Part of a small language model's weights.
Architecture: LayerNorm before each block, rotary positions, biases, untied embeddings, attention and MLP in parallel.
Training: a variant of SOAP for these matrices, 100M tokens, 6122 steps.
Each number is 50 + 12 x the weight over its row's rms, rounded and kept within 0 to 99. Layers, rows and columns count from 0. The size before them is the row's rms in percent of the matrix's.

# layer 5 attention query, 256x128, rms 0.238, rows 192-246, columns 0-63
044:62 40 33 22 50 56 50 60 51 63 36 58 43 56 49 28 60 50 50 55 36 50 37 52 54 65 35 50 36 59 37 41 49 46 56 50 40 58 53 30 66 60 55 34 56 30 65 56 58 60 48 40 36 46 36 58 46 43 38 47 52 50 62 40
052:52 36 53 50 18 55 54 46 45 49 50 70 56 64 30 53 55 53 41 49 50 55 42 45 48 45 59 36 42 52 66 53 55 50 45 49 62 36 60 52 40 52 57 45 57 46 49 62 37 53 52 55 40 55 23 69 40 27 41 45 56 59 54 63
072:50 45 64 42 33 48 34 64 36 55 39 67 46 54 57 40 68 37 45 56 35 59 44 33 61 54 59 44 40 67 44 50 56 54 44 47 45 43 56 48 33 50 64 40 64 45 54 57 63 52 43 40 37 51 44 58 39 24 52 43 71 48 32 52
063:56 50 42 47 28 55 76 48 58 52 56 64 56 54 80 40 47 40 49 64 43 56 76 53 60 58 55 59 41 47 27 67 54 48 62 52 57 49 61 52 26 56 50 46 46 38 61 44 62 30 42 54 43 49 54 59 47 30 34 44 77 59 30 62
063:53 62 43 56 62 70 48 37 67 45 49 62 52 40 42 55 55 43 63 43 59 50 39 45 62 58 57 49 52 61 54 40 48 48 49 56 53 35 42 53 71 34 59 56 53 62 47 43 59 69 83 73 71 67 55 47 37 43 61 52 52 56 61 55
084:52 49 68 43 64 45 21 43 44 52 57 53 52 28 56 47 62 53 59 31 24 45 52 33 40 40 39 44 45 47 81 39 67 50 68 48 51 54 41 51 46 36 67 59 53 62 51 34 54 58 22 28 45 36 47 54 33 38 58 40 27 48 58 54
130:41 55 62 53 49 31 40 57 47 40 53 44 54 41 56 53 61 44 67 47 42 49 78 61 56 43 52 52 48 41 50 42 26 53 40 53 53 64 43 50 52 62 43 36 57 58 30 59 18 45 48 44 40 64 63 63 49 61 21 68 63 62 57 33
113:46 30 60 59 37 34 54 32 57 69 45 72 52 66 51 38 76 28 61 37 42 45 28 54 52 65 60 27 33 58 37 65 54 59 63 58 37 45 53 60 53 57 55 58 36 49 49 49 49 56 61 55 49 52 55 49 49 40 25 50 51 49 49 57
040:60 49 34 63 77 61 58 64 56 41 40 59 38 58 54 27 45 61 59 38 72 58 68 46 56 33 35 41 50 44 40 44 34 46 54 29 52 51 50 67 50 25 56 43 32 65 34 53 36 43 46 44 60 58 36 59 48 65 51 55 45 49 54 54
047:52 25 20 32 29 40 42 47 37 44 57 36 43 82 63 44 49 43 60 28 51 62 28 64 53 68 63 51 63 50 45 56 32 31 25 37 48 54 42 55 50 43 43 49 58 57 53 26 64 32 57 46 59 40 56 65 44 52 49 61 63 47 44 56
051:43 42 71 56 34 61 40 56 41 48 29 39 49 44 41 38 51 47 73 60 53 45 55 40 56 42 34 62 53 48 37 53 53 62 25 51 49 65 42 51 35 53 61 53 67 42 49 40 56 48 78 41 48 43 58 30 68 55 67 28 39 52 56 45
058:44 36 55 60 44 38 51 22 37 56 48 43 47 45 46 49 54 55 61 56 55 65 45 42 66 53 56 59 53 65 43 45 44 38 32 48 42 54 44 59 38 42 59 45 53 40 51 39 55 46 73 66 43 46 61 49 68 48 75 41 34 70 72 43
062:47 39 49 46 53 57 62 57 18 50 40 31 47 61 16 53 50 52 64 59 58 37 32 50 23 59 40 55 64 53 58 40 39 41 42 29 42 44 46 25 52 41 38 40 59 69 39 58 44 72 60 41 49 68 52 49 48 52 46 24 23 32 47 26
092:70 56 31 65 37 57 60 67 63 44 63 65 43 47 62 65 57 57 36 50 54 56 50 61 59 47 70 66 49 52 61 44 67 50 50 43 74 38 49 60 39 41 53 69 54 57 45 65 38 59 53 62 61 71 55 71 46 56 54 58 73 46 36 53
120:54 46 40 66 47 73 56 41 63 54 39 47 54 51 58 49 38 60 82 51 49 64 63 53 54 59 62 43 90 51 62 55 61 68 43 58 62 33 70 44 65 54 53 52 63 77 39 40 44 51 66 56 39 65 65 64 53 59 69 51 55 44 65 39
124:76 28 60 36 47 50 58 64 68 37 63 73 63 56 45 46 48 37 29 56 55 43 47 50 74 39 69 45 35 44 57 47 58 43 54 44 65 53 31 43 53 65 49 29 63 61 44 65 54 50 52 45 35 15 45 54 63 58 47 40 63 56 58 25
121:52 73 57 54 62 35 50 49 63 46 66 53 21 34 48 45 44 39 40 61 22 71 48 46 35 73 72 56 42 49 33 53 66 57 54 49 37 70 46 46 57 28 30 47 60 59 40 55 37 35 39 48 61 36 63 37 64 32 46 34 56 65 61 71
126:52 63 50 84 39 64 49 38 52 51 52 48 36 47 49 53 65 31 31 33 36 35 53 30 50 35 40 36 62 33 55 45 54 53 48 39 39 69 64 49 71 56 54 30 70 48 64 29 46 52 30 23 57 60 32 61 40 44 49 45 46 60 28 51
122:43 43 43 61 49 60 42 32 64 60 35 33 56 43 73 45 46 66 54 62 43 34 31 63 51 52 43 50 37 64 63 67 42 59 44 62 48 43 58 75 33 40 36 50 68 53 43 42 67 47 64 54 24 48 47 50 50 58 33 51 58 59 57 46
125:58 48 45 56 44 61 38 65 52 42 34 53 43 34 61 48 24 55 33 33 55 48 42 52 57 41 60 45 51 51 56 52 45 18 80 46 32 56 69 31 41 48 36 27 61 38 30 43 51 49 41 73 50 39 40 53 71 43 55 71 38 57 49 71
121:33 49 36 40 42 80 45 61 58 55 40 55 45 55 32 48 36 54 41 28 56 37 54 60 37 35 47 61 37 57 23 60 46 59 49 47 38 60 41 63 53 37 73 53 68 39 60 19 44 67 55 48 74 67 58 68 50 46 49 30 45 51 52 44
114:62 65 42 47 65 49 37 42 84 42 28 58 45 50 53 46 46 23 56 45 56 69 42 73 41 18 41 41 58 49 53 39 46 38 54 48 46 39 57 61 57 52 46 72 42 64 71 56 54 38 60 40 45 39 33 43 56 53 59 56 46 66 45 65
127:40 37 50 54 35 46 48 79 59 49 51 41 31 46 40 55 54 73 55 38 66 59 61 23 64 61 43 33 52 66 47 64 53 34 45 40 42 68 65 36 53 20 43 33 52 56 48 65 51 48 50 39 51 44 24 51 45 40 48 48 44 30 41 48
120:55 62 54 67 71 35 63 73 51 49 26 51 49 57 74 70 52 61 67 61 65 65 36 36 32 40 46 56 66 46 58 55 73 47 39 41 60 54 43 58 30 58 42 64 47 42 59 45 62 54 38 64 44 65 54 73 73 45 38 48 35 52 58 58
127:44 37 66 39 65 64 46 63 51 47 55 53 29 53 51 46 49 64 56 16 57 42 39 61 35 51 46 45 40 40 32 41 38 59 55 35 52 30 46 52 71 51 57 54 44 48 21 27 50 35 57 38 41 22 65 46 48 13 53 56 34 43 42 65
124:43 46 34 49 46 58 19 55 66 60 68 43 60 58 43 54 56 64 51 59 45 49 50 63 49 52 60 55 57 33 62 86 49 64 41 24 52 59 55 49 43 30 43 41 47 63 70 49 60 56 40 60 35 48 53 57 44 41 63 78 45 61 54 57
120:22 48 59 34 17 45 42 51 43 58 35 73 63 57 92 51 46 67 60 51 44 59 60 40 46 57 67 34 30 49 56 41 38 32 62 38 36 34 67 78 46 51 41 39 46 41 54 40 53 86 55 40 49 30 54 43 55 45 45 45 52 58 50 53
121:54 56 62 43 76 40 43 57 51 50 50 56 77 52 28 65 48 45 52 49 61 46 56 55 42 59 75 69 41 61 64 43 38 24 24 50 58 48 45 42 33 54 51 58 68 44 57 36 43 40 69 68 73 58 65 55 58 59 55 51 50 52 55 68
113:45 68 46 56 55 46 53 55 50 63 48 40 48 67 49 53 46 61 19 44 64 49 43 48 69 55 77 56 61 46 62 64 51 51 44 58 52 55 55 39 27 62 45 61 41 45 47 59 37 60 59 42 52 52 52 68 52 16 42 52 15 35 53 43
122:41 43 19 49 54 67 43 70 55 48 56 46 42 53 67 55 36 46 59 51 36 41 65 49 47 58 75 63 53 52 76 40 56 47 41 58 69 39 59 43 52 46 79 52 27 51 50 53 57 44 62 39 57 44 38 45 57 32 25 66 78 54 24 66
130:71 63 55 49 40 53 59 62 35 42 44 59 49 58 61 29 41 39 53 34 64 29 43 50 38 62 60 35 53 62 61 69 24 76 47 61 61 34 40 64 67 52 49 45 67 52 68 44 75 60 39 50 59 62 43 60 43 62 47 45 44 81 45 60
124:60 49 49 37 48 43 51 39 51 37 46 39 47 53 55 52 39 62 47 39 56 47 43 64 37 67 34 50 60 27 33 44 57 41 50 63 31 72 56 68 47 44 33 58 49 32 52 49 56 55 41 34 42 53 19 41 63 37 61 34 73 38 52 42
119:36 70 45 56 56 69 55 45 52 42 42 46 53 39 43 56 71 70 46 50 72 50 27 56 34 67 37 40 50 43 42 43 65 61 57 60 55 65 45 66 32 56 61 33 55 53 58 61 28 59 29 51 49 50 50 54 66 36 56 36 53 62 48 51
124:32 33 67 59 43 42 54 45 49 29 67 58 58 39 37 63 56 49 46 32 42 71 58 54 42 52 51 49 66 43 56 63 51 57 36 70 66 26 69 54 33 35 67 43 47 50 43 45 39 51 59 48 47 27 32 58 34 47 60 34 71 41 54 57
122:55 41 58 56 59 46 35 35 75 45 56 44 31 51 53 29 38 48 56 50 44 36 52 53 59 63 58 36 81 64 39 57 44 38 38 47 61 52 61 30 22 54 31 61 41 50 50 53 40 74 60 43 32 42 52 61 43 51 50 53 55 44 29 53
121:36 53 40 62 49 50 45 38 58 37 50 34 44 44 61 37 45 57 38 58 41 44 42 57 54 48 39 53 62 64 51 53 77 44 42 44 56 22 72 51 63 44 48 27 64 38 55 56 48 47 68 56 47 54 45 60 75 40 52 39 46 48 62 77
122:36 51 44 67 68 45 60 61 40 68 73 46 47 38 53 45 51 55 43 31 53 64 45 62 51 35 33 33 60 60 51 39 54 50 37 47 38 25 39 62 55 26 44 59 16 37 44 40 75 42 37 55 56 36 43 49 44 37 58 44 45 67 61 48
120:61 36 53 53 59 45 46 31 75 50 50 36 41 76 68 48 21 85 49 44 60 50 57 54 54 41 53 42 25 52 59 51 46 42 42 44 51 44 43 53 46 39 45 62 44 41 51 18 24 32 56 48 67 64 51 46 73 64 45 45 60 42 44 33
123:69 43 45 72 51 73 56 50 33 48 56 56 63 20 42 50 55 35 24 39 62 47 64 62 26 40 53 32 57 50 45 49 60 43 22 55 56 51 33 35 57 54 50 51 24 52 80 41 56 41 36 42 35 59 43 51 55 55 46 41 42 36 55 45
124:48 40 58 69 58 53 56 48 54 52 44 33 68 31 57 62 64 52 51 19 54 54 63 43 59 63 92 63 50 52 59 36 47 70 58 37 44 48 57 49 48 59 62 48 43 28 70 58 40 50 35 51 60 65 39 44 36 46 65 53 35 57 63 58
122:46 51 48 42 65 54 36 54 60 76 46 52 36 59 31 55 49 41 56 65 54 29 51 52 58 60 52 47 40 30 73 19 42 31 45 54 60 54 34 40 56 59 34 32 48 37 44 48 38 49 45 51 23 51 49 48 40 58 59 37 33 72 62 52
122:51 36 59 37 61 63 48 46 56 69 78 37 73 45 45 73 38 56 58 39 51 44 21 55 43 58 39 45 33 45 67 34 60 65 41 46 60 63 50 38 52 50 62 44 58 31 62 56 47 69 60 71 66 50 40 31 53 50 70 53 35 41 37 38
131:53 46 38 53 32 50 49 56 32 37 50 43 35 50 49 44 51 31 35 55 33 56 51 59 54 47 64 58 46 43 42 31 36 40 34 30 60 33 51 44 20 41 41 58 45 35 36 34 45 37 45 41 39 40 15 45 48 44 52 31 59 60 60 54
122:30 41 45 33 69 34 43 61 53 84 42 43 59 58 59 52 46 40 28 56 46 66 38 48 60 57 61 31 80 58 40 58 38 48 52 45 50 64 60 38 59 48 56 58 65 30 49 39 60 63 52 50 33 60 42 39 61 56 47 31 91 70 54 67
125:50 33 36 66 56 21 31 60 26 32 58 57 39 39 38 49 42 77 50 54 61 59 43 61 31 26 47 43 36 45 44 46 52 47 66 60 48 51 53 48 47 57 53 47 61 51 57 50 63 71 50 51 39 38 69 49 42 36 44 40 68 75 45 36
125:71 35 50 60 50 42 55 45 55 47 52 55 49 49 49 49 64 68 37 40 34 46 68 48 81 47 46 61 81 51 56 44 57 66 57 43 44 61 46 66 46 51 37 53 66 44 65 40 48 52 81 53 67 44 43 27 58 37 68 62 49 47 67 50
126:55 57 52 50 60 36 56 65 51 52 58 54 47 51 41 67 41 50 53 73 63 42 63 40 41 43 56 39 54 65 57 36 66 53 55 57 43 60 53 54 55 70 48 47 50 61 71 27 41 55 55 46 65 34 63 48 60 38 53 68 63 40 65 69
119:40 51 47 71 65 66 44 56 28 47 39 32 52 37 52 83 45 40 64 37 49 78 28 39 38 78 39 63 40 72 48 68 47 49 44 38 45 39 29 63 45 59 41 53 68 60 45 55 30 53 62 44 44 41 49 45 45 44 45 68 61 55 30 44
126:51 56 48 48 36 43 42 53 44 40 45 40 43 60 57 22 53 24 52 26 58 60 44 61 47 28 57 51 59 65 57 45 42 58 47 51 62 65 60 50 66 51 44 45 63 49 62 66 45 51 34 64 57 58 93 51 57 48 71 51 52 32 37 57
115:52 57 68 75 29 35 65 73 49 45 35 48 65 53 36 58 52 42 45 70 54 68 48 83 59 68 41 71 40 57 62 50 30 61 57 49 68 67 60 49 37 54 63 48 40 57 51 46 62 76 54 53 42 51 90 37 69 58 71 40 51 48 48 52
123:44 47 42 36 42 43 54 42 51 50 50 55 58 30 28 59 59 49 39 47 61 42 51 62 48 61 46 53 38 43 65 62 54 56 50 49 42 64 32 61 68 47 49 62 66 40 36 47 41 56 34 69 50 53 50 68 64 57 25 83 50 52 51 78
125:41 64 69 31 52 54 57 39 31 36 61 32 32 48 50 41 48 56 44 44 53 52 35 60 42 39 55 52 43 52 59 59 49 52 41 55 51 50 57 67 78 46 60 35 37 51 57 49 31 63 72 49 50 68 29 51 48 48 54 51 66 74 65 65
121:45 57 54 45 43 34 44 56 46 44 58 33 27 57 43 64 48 49 40 34 35 49 34 68 60 75 40 44 77 62 58 46 47 37 66 54 48 68 11 58 59 65 60 31 37 64 60 38 37 51 47 47 51 51 40 47 46 54 43 56 65 29 53 37
121:44 45 53 43 60 61 41 55 29 27 60 56 63 54 59 33 58 56 47 40 57 64 50 48 48 56 26 53 55 57 44 19 30 57 52 33 51 69 74 40 43 42 40 31 61 49 48 25 33 49 44 61 40 60 57 53 31 43 35 53 33 42 40 55
122:38 38 58 32 56 57 86 46 34 48 57 83 54 50 38 61 46 41 66 43 51 64 45 46 34 61 38 39 74 40 54 55 47 59 38 27 37 29 53 49 44 65 71 76 71 48 45 36 34 58 45 66 58 36 52 59 53 32 38 58 72 57 64 28
# layer 5 attention key, 256x128, rms 0.239, rows 192-245, columns 0-63
046:48 54 67 66 46 43 46 46 58 41 41 52 57 42 56 64 42 34 65 58 55 58 62 44 56 46 52 57 51 43 60 58 70 69 28 38 52 57 46 44 35 43 35 67 46 74 47 46 51 55 38 60 51 60 72 48 47 29 54 50 59 73 51 59
050:46 40 43 50 51 57 20 51 70 62 34 38 47 46 54 48 43 23 56 55 33 46 50 58 48 60 27 57 59 55 44 55 34 60 45 41 47 55 35 46 24 53 62 25 55 47 61 40 54 40 57 42 53 40 79 26 54 53 34 56 25 33 43 42
067:60 62 47 59 46 42 40 46 42 42 50 29 46 46 51 42 24 31 27 53 36 30 53 51 37 34 45 48 40 36 24 62 50 42 54 60 38 67 20 45 49 48 58 57 35 36 43 31 47 21 70 62 33 48 58 43 56 43 36 69 36 41 37 64
073:51 58 50 60 63 46 46 34 42 60 36 39 18 49 21 62 51 36 37 49 58 52 50 37 36 40 49 32 34 53 51 55 66 52 55 54 49 65 51 29 50 51 48 59 40 53 58 50 41 43 60 47 38 53 40 57 48 69 50 60 60 39 40 49
089:48 50 51 42 39 49 58 67 78 60 51 44 50 57 58 51 54 74 58 52 45 53 60 57 64 55 55 50 66 54 51 61 50 64 30 46 58 58 73 69 44 64 53 46 57 39 55 71 70 45 26 47 60 49 76 51 56 56 43 50 66 60 52 50
099:65 28 70 49 66 48 46 33 59 42 51 52 57 63 54 57 48 43 38 61 60 49 55 56 67 65 29 32 35 55 48 55 36 48 55 66 23 63 46 37 79 69 65 53 64 59 64 54 61 53 53 61 61 36 56 77 43 47 43 33 74 56 73 61
132:57 56 69 43 77 54 69 65 63 39 70 34 43 56 65 61 49 63 53 51 41 39 43 59 29 50 50 47 36 34 53 41 45 46 51 34 66 55 46 37 72 50 69 39 47 39 67 43 52 46 71 39 41 37 43 60 49 40 32 60 30 74 47 58
115:75 48 53 67 41 31 40 34 45 55 38 54 52 58 51 47 71 46 56 70 49 62 53 64 74 43 49 25 43 53 33 47 62 36 57 47 34 45 60 49 61 58 44 50 54 40 55 34 55 42 42 58 43 60 45 45 45 54 26 65 59 23 52 62
039:38 35 62 36 33 41 54 29 52 46 43 33 50 38 44 59 41 57 51 54 36 45 24 52 38 61 63 42 53 52 58 41 60 45 35 59 56 62 58 59 30 33 62 41 75 52 55 56 85 45 47 46 54 58 60 56 50 61 46 46 41 67 43 38
044:46 75 58 58 53 50 59 43 45 82 47 43 26 36 39 64 53 45 32 50 37 40 55 48 41 47 52 37 56 45 34 54 65 66 41 73 48 51 47 61 66 63 51 72 40 49 63 45 42 34 65 65 39 46 55 49 74 68 50 66 56 37 52 30
048:52 62 37 49 50 52 65 43 33 52 63 29 48 73 45 56 30 26 56 34 68 41 55 34 51 37 61 40 49 53 67 63 52 26 62 55 42 54 43 52 57 46 52 61 51 39 53 54 44 58 46 54 58 53 39 50 50 63 30 60 73 62 57 40
054:61 66 38 35 52 52 71 64 46 62 53 41 46 57 34 33 47 53 54 45 68 22 58 70 35 58 60 42 42 36 66 62 66 38 39 29 49 61 73 55 50 53 46 56 46 53 34 65 39 58 32 37 87 67 43 46 33 61 47 43 53 55 40 39
072:57 37 50 41 52 42 47 23 66 49 58 66 67 41 75 54 60 56 40 51 55 39 42 65 57 47 41 44 49 51 43 31 36 30 68 71 39 49 49 66 65 44 60 43 43 46 25 44 37 47 50 63 54 38 57 31 36 33 51 45 57 49 46 44
106:54 61 50 79 72 42 46 52 24 56 37 63 37 59 40 45 47 34 36 46 65 41 48 42 41 44 50 39 23 61 59 50 47 43 79 58 38 57 44 38 63 43 52 74 62 86 50 38 44 68 67 50 60 55 33 56 46 65 72 70 54 37 49 42
121:63 47 61 48 39 62 51 55 55 46 57 44 65 56 52 53 43 40 80 53 60 43 65 48 52 68 33 40 64 55 59 39 71 50 31 48 71 70 51 20 62 46 51 47 42 46 41 49 32 65 18 40 25 63 43 49 59 59 57 50 53 81 66 21
132:41 52 53 54 36 53 47 43 20 43 46 51 44 39 76 33 61 52 33 38 38 43 39 58 52 38 53 44 65 42 52 47 51 70 44 47 47 63 50 31 49 61 56 35 64 37 53 63 49 63 55 30 37 36 24 38 48 55 35 39 59 51 42 39
130:57 54 67 30 50 57 59 29 54 66 76 55 22 40 54 38 44 59 57 29 49 40 56 30 52 75 57 30 46 31 43 53 43 64 32 44 45 43 54 33 53 55 28 63 54 64 53 56 34 60 54 52 53 43 48 46 46 43 54 48 41 64 62 66
124:49 62 40 59 63 67 69 24 58 80 50 55 60 24 50 58 33 32 47 53 49 51 50 52 38 64 53 22 62 57 36 54 39 36 36 59 50 61 42 50 52 62 44 53 67 77 59 44 36 33 41 35 47 62 53 39 40 47 53 39 61 42 36 22
124:60 39 65 59 49 68 44 55 39 41 45 30 56 49 31 60 46 51 48 59 30 59 37 47 51 70 56 46 52 52 70 64 53 47 40 41 69 52 33 66 36 53 37 59 38 51 58 52 68 82 52 44 35 36 63 69 46 62 23 55 52 43 64 62
129:69 43 49 55 33 64 27 83 71 52 56 62 62 46 53 45 46 35 51 52 72 45 43 47 53 70 50 66 61 37 54 50 38 29 69 35 53 47 54 36 71 56 44 54 34 45 41 32 26 43 41 61 74 34 40 64 41 69 55 41 48 41 29 72
127:54 38 52 59 64 46 32 64 58 32 26 47 52 40 43 61 35 57 63 51 41 46 43 61 46 36 69 58 10 45 22 50 55 53 15 53 47 47 41 30 46 43 61 48 47 31 38 45 51 60 58 32 69 41 60 37 51 69 48 28 42 37 48 51
125:32 47 39 14 54 67 55 45 44 37 34 53 50 42 41 49 52 47 80 46 57 45 37 51 41 57 52 32 35 49 30 47 31 49 74 29 50 27 41 43 50 58 52 31 45 76 36 47 45 48 37 46 60 41 51 45 56 69 23 36 57 31 60 61
127:29 56 52 69 38 48 56 59 56 63 49 37 39 40 29 51 49 69 32 44 48 64 52 45 54 55 40 61 60 41 72 45 47 53 43 38 41 42 64 46 50 40 51 70 46 45 49 54 44 45 51 48 57 55 59 57 50 18 56 43 39 50 63 61
121:55 66 58 64 68 46 49 71 54 50 63 46 38 49 64 25 56 45 37 35 46 68 40 48 43 59 27 52 63 45 50 57 66 51 39 42 29 71 15 57 47 72 52 42 47 46 52 49 54 45 43 57 62 68 29 51 61 65 45 41 34 43 52 64
125:79 39 65 37 58 52 54 70 56 88 40 77 43 61 58 43 67 43 50 37 55 37 58 51 36 45 52 51 49 59 28 47 65 38 40 76 47 31 36 87 61 48 49 74 42 50 51 67 73 55 38 44 51 50 52 42 65 60 52 41 40 58 57 42
130:43 38 53 44 72 61 32 63 35 51 62 38 44 57 55 59 45 59 39 63 70 65 68 54 23 43 46 40 55 41 29 49 45 57 59 46 62 58 48 54 31 64 64 53 38 33 49 26 61 62 22 64 45 47 46 45 30 30 39 70 55 69 28 38
122:66 54 66 46 46 58 31 43 58 62 36 64 51 09 61 39 68 33 52 16 50 71 46 53 55 41 53 73 48 51 51 61 48 48 67 53 48 27 46 72 41 52 51 66 43 37 52 31 43 65 37 58 27 45 48 48 47 41 64 59 65 51 50 46
128:43 63 61 56 43 49 37 52 49 46 63 69 58 53 50 54 43 44 61 32 38 27 54 36 48 50 38 48 26 50 60 48 52 39 60 61 39 55 52 52 16 46 28 48 40 34 41 40 36 43 52 50 47 56 27 48 44 64 43 18 37 63 45 50
120:54 52 22 52 69 49 42 47 49 48 50 53 55 67 63 39 60 38 30 46 60 49 48 34 41 47 53 47 43 40 30 47 34 48 12 55 61 39 70 33 38 79 62 84 46 44 45 54 38 55 49 42 53 35 40 51 48 37 49 57 51 45 65 53
129:44 33 52 52 53 49 44 52 27 59 58 66 29 52 48 42 60 28 43 52 43 44 54 41 44 71 57 70 38 66 62 23 54 62 40 56 72 60 37 53 76 41 39 68 32 61 39 38 37 44 63 41 49 55 67 50 31 51 38 51 48 52 19 47
124:70 59 68 69 48 33 49 67 40 47 43 62 38 52 27 54 38 44 61 55 59 33 36 63 60 53 67 47 54 49 51 60 14 67 42 32 44 39 54 66 57 37 48 36 42 41 39 53 49 51 32 52 48 53 55 61 61 58 59 52 54 58 55 34
129:63 63 49 49 49 63 75 28 66 35 39 37 27 47 45 45 39 46 43 55 71 45 53 46 38 42 50 46 67 52 30 62 74 62 38 52 47 68 60 66 53 48 46 47 39 44 46 62 37 61 45 48 58 36 51 49 59 62 31 22 51 35 51 70
123:66 62 68 48 30 60 69 64 36 41 34 54 49 49 76 44 64 65 39 72 32 37 59 28 35 48 52 55 43 42 59 43 51 51 46 51 43 51 39 49 72 44 71 38 66 42 67 51 64 65 48 58 78 34 66 45 53 26 75 46 59 38 57 49
129:48 59 75 32 37 69 45 52 70 37 61 49 49 60 30 46 36 48 55 62 47 48 49 48 42 40 64 55 25 55 64 59 56 55 48 46 49 55 69 46 69 49 47 50 61 48 45 52 72 60 47 33 69 49 44 67 33 43 67 42 61 54 51 47
126:36 70 43 48 48 40 57 45 69 45 49 50 40 60 45 33 61 53 48 60 45 29 44 43 69 57 64 43 64 70 33 28 43 50 32 29 32 59 45 46 61 44 30 64 40 53 57 41 61 36 58 46 52 73 43 79 49 49 39 54 39 52 54 42
128:32 54 26 65 52 66 49 39 51 27 32 47 38 39 57 37 52 21 51 57 53 61 40 38 47 46 48 55 47 72 30 61 52 48 46 41 51 31 55 43 66 62 63 58 43 49 55 60 44 41 63 52 52 54 51 44 62 37 61 38 49 69 47 63
125:53 53 51 59 38 64 49 59 66 66 72 56 42 50 50 59 52 59 60 64 77 40 52 67 55 39 34 31 35 64 65 41 54 45 47 51 48 38 23 56 53 39 48 58 48 39 48 46 54 60 52 67 49 53 28 54 57 56 72 54 34 38 54 53
121:46 48 56 74 47 48 55 61 61 50 58 28 57 68 71 26 47 56 57 33 52 30 42 60 48 27 62 49 44 48 39 53 44 50 65 58 42 40 18 56 35 60 63 50 34 61 57 59 01 51 44 61 57 64 54 40 62 46 56 61 40 37 53 73
128:56 79 56 68 51 50 56 44 47 26 43 65 52 52 52 38 55 72 62 34 48 34 67 25 41 58 44 39 37 43 40 45 48 49 51 60 55 53 53 63 54 61 44 32 46 39 59 62 47 45 48 69 43 61 56 52 52 53 50 69 35 43 53 26
124:44 39 47 60 49 17 53 56 36 45 39 50 61 46 38 46 55 58 68 44 73 48 56 47 52 60 63 53 49 38 56 41 45 42 35 47 46 42 59 68 62 50 55 23 48 43 46 54 41 63 70 46 25 61 50 57 35 50 85 34 62 52 73 56
126:41 51 43 46 51 43 67 74 42 77 38 58 50 49 37 65 64 36 49 40 56 45 35 66 72 49 60 50 48 43 68 58 46 47 28 48 73 62 48 43 53 52 64 73 54 52 56 65 49 32 47 59 54 34 25 40 53 46 47 51 46 53 57 50
131:38 36 51 47 20 54 44 30 32 53 41 24 57 55 58 52 36 40 24 12 66 33 43 49 57 57 57 59 40 52 58 41 61 56 48 58 36 15 43 51 38 51 60 44 52 29 42 62 41 48 48 46 53 52 65 46 47 33 48 55 57 44 35 26
127:30 53 39 65 30 56 45 48 34 54 49 38 60 50 42 37 47 57 64 63 52 58 43 48 35 49 59 47 47 42 53 52 64 50 56 42 58 54 40 61 56 57 55 48 72 50 41 57 56 64 48 48 50 53 38 61 27 74 41 49 42 59 48 40
131:46 38 52 49 57 65 46 63 50 48 39 64 45 72 33 47 20 48 51 52 52 52 31 32 64 54 56 64 76 60 37 35 63 39 60 61 36 50 52 43 54 48 45 52 60 30 52 35 48 61 39 59 37 54 29 52 37 42 41 35 49 60 51 67
129:68 54 31 34 25 45 44 53 39 40 80 33 65 41 37 40 55 56 48 61 22 57 36 54 40 38 55 42 46 60 42 39 53 48 53 52 52 45 46 62 52 47 48 45 46 30 46 40 42 53 58 43 42 61 51 61 40 37 40 32 35 38 57 36
129:62 56 37 54 60 53 32 45 60 58 51 57 39 55 30 58 36 43 45 51 45 47 66 42 46 62 38 67 59 67 33 63 56 55 80 36 32 57 51 30 50 44 36 64 52 46 65 42 60 37 79 43 43 45 60 49 36 54 54 33 44 46 73 53
126:60 58 48 72 59 53 48 61 58 33 64 46 54 53 39 41 41 43 50 43 39 56 71 52 54 43 50 63 49 44 54 34 56 42 80 66 50 57 62 64 40 49 70 37 51 62 59 80 47 69 53 24 68 52 55 47 56 32 40 77 37 40 65 62
123:53 28 54 44 62 42 50 47 42 63 45 35 53 42 47 50 58 34 56 57 54 44 39 52 47 62 38 60 67 43 46 38 76 47 44 74 48 17 59 56 79 51 51 41 53 51 51 31 39 53 85 33 67 47 48 59 35 45 57 54 52 56 51 62
128:33 48 60 39 54 40 37 48 60 42 67 49 66 60 67 52 53 43 52 34 69 72 42 34 59 59 50 52 52 56 46 40 36 37 39 42 50 65 52 38 65 52 42 49 30 44 42 55 68 36 63 57 44 67 62 38 78 55 55 57 51 56 30 65
118:57 64 53 51 47 67 58 80 75 57 30 56 37 56 53 49 53 39 58 55 39 79 60 61 62 41 42 47 51 51 55 51 44 58 57 47 68 53 57 37 18 51 58 53 55 41 27 39 45 56 68 34 59 70 46 57 53 39 42 37 48 62 50 24
127:56 53 43 50 53 49 40 66 55 62 61 46 65 30 52 52 33 45 33 63 46 69 66 57 59 62 44 49 48 37 49 54 53 54 49 42 60 47 56 56 54 55 37 52 63 38 41 64 60 57 69 57 78 50 37 66 63 51 64 80 42 51 44 44
131:39 59 69 41 41 74 49 16 50 30 62 56 43 56 40 43 58 40 41 47 70 54 36 33 40 50 64 64 54 54 43 47 53 45 53 68 57 39 38 38 54 49 58 33 41 62 48 49 33 50 62 57 31 63 60 65 62 47 37 49 53 52 48 39
127:69 55 39 49 40 37 51 34 61 39 49 53 38 71 48 72 57 47 47 29 32 42 44 51 46 49 39 49 64 26 60 62 34 31 30 45 45 58 22 25 53 58 43 38 63 44 36 50 62 42 55 51 56 57 80 51 28 47 42 63 40 28 64 51
124:41 47 45 64 61 49 68 46 50 68 54 42 55 62 57 55 63 63 47 49 54 68 36 50 22 68 52 47 68 60 47 49 25 50 52 56 50 68 57 47 49 54 39 34 34 47 69 39 56 38 39 24 63 53 60 44 26 56 65 41 25 48 51 46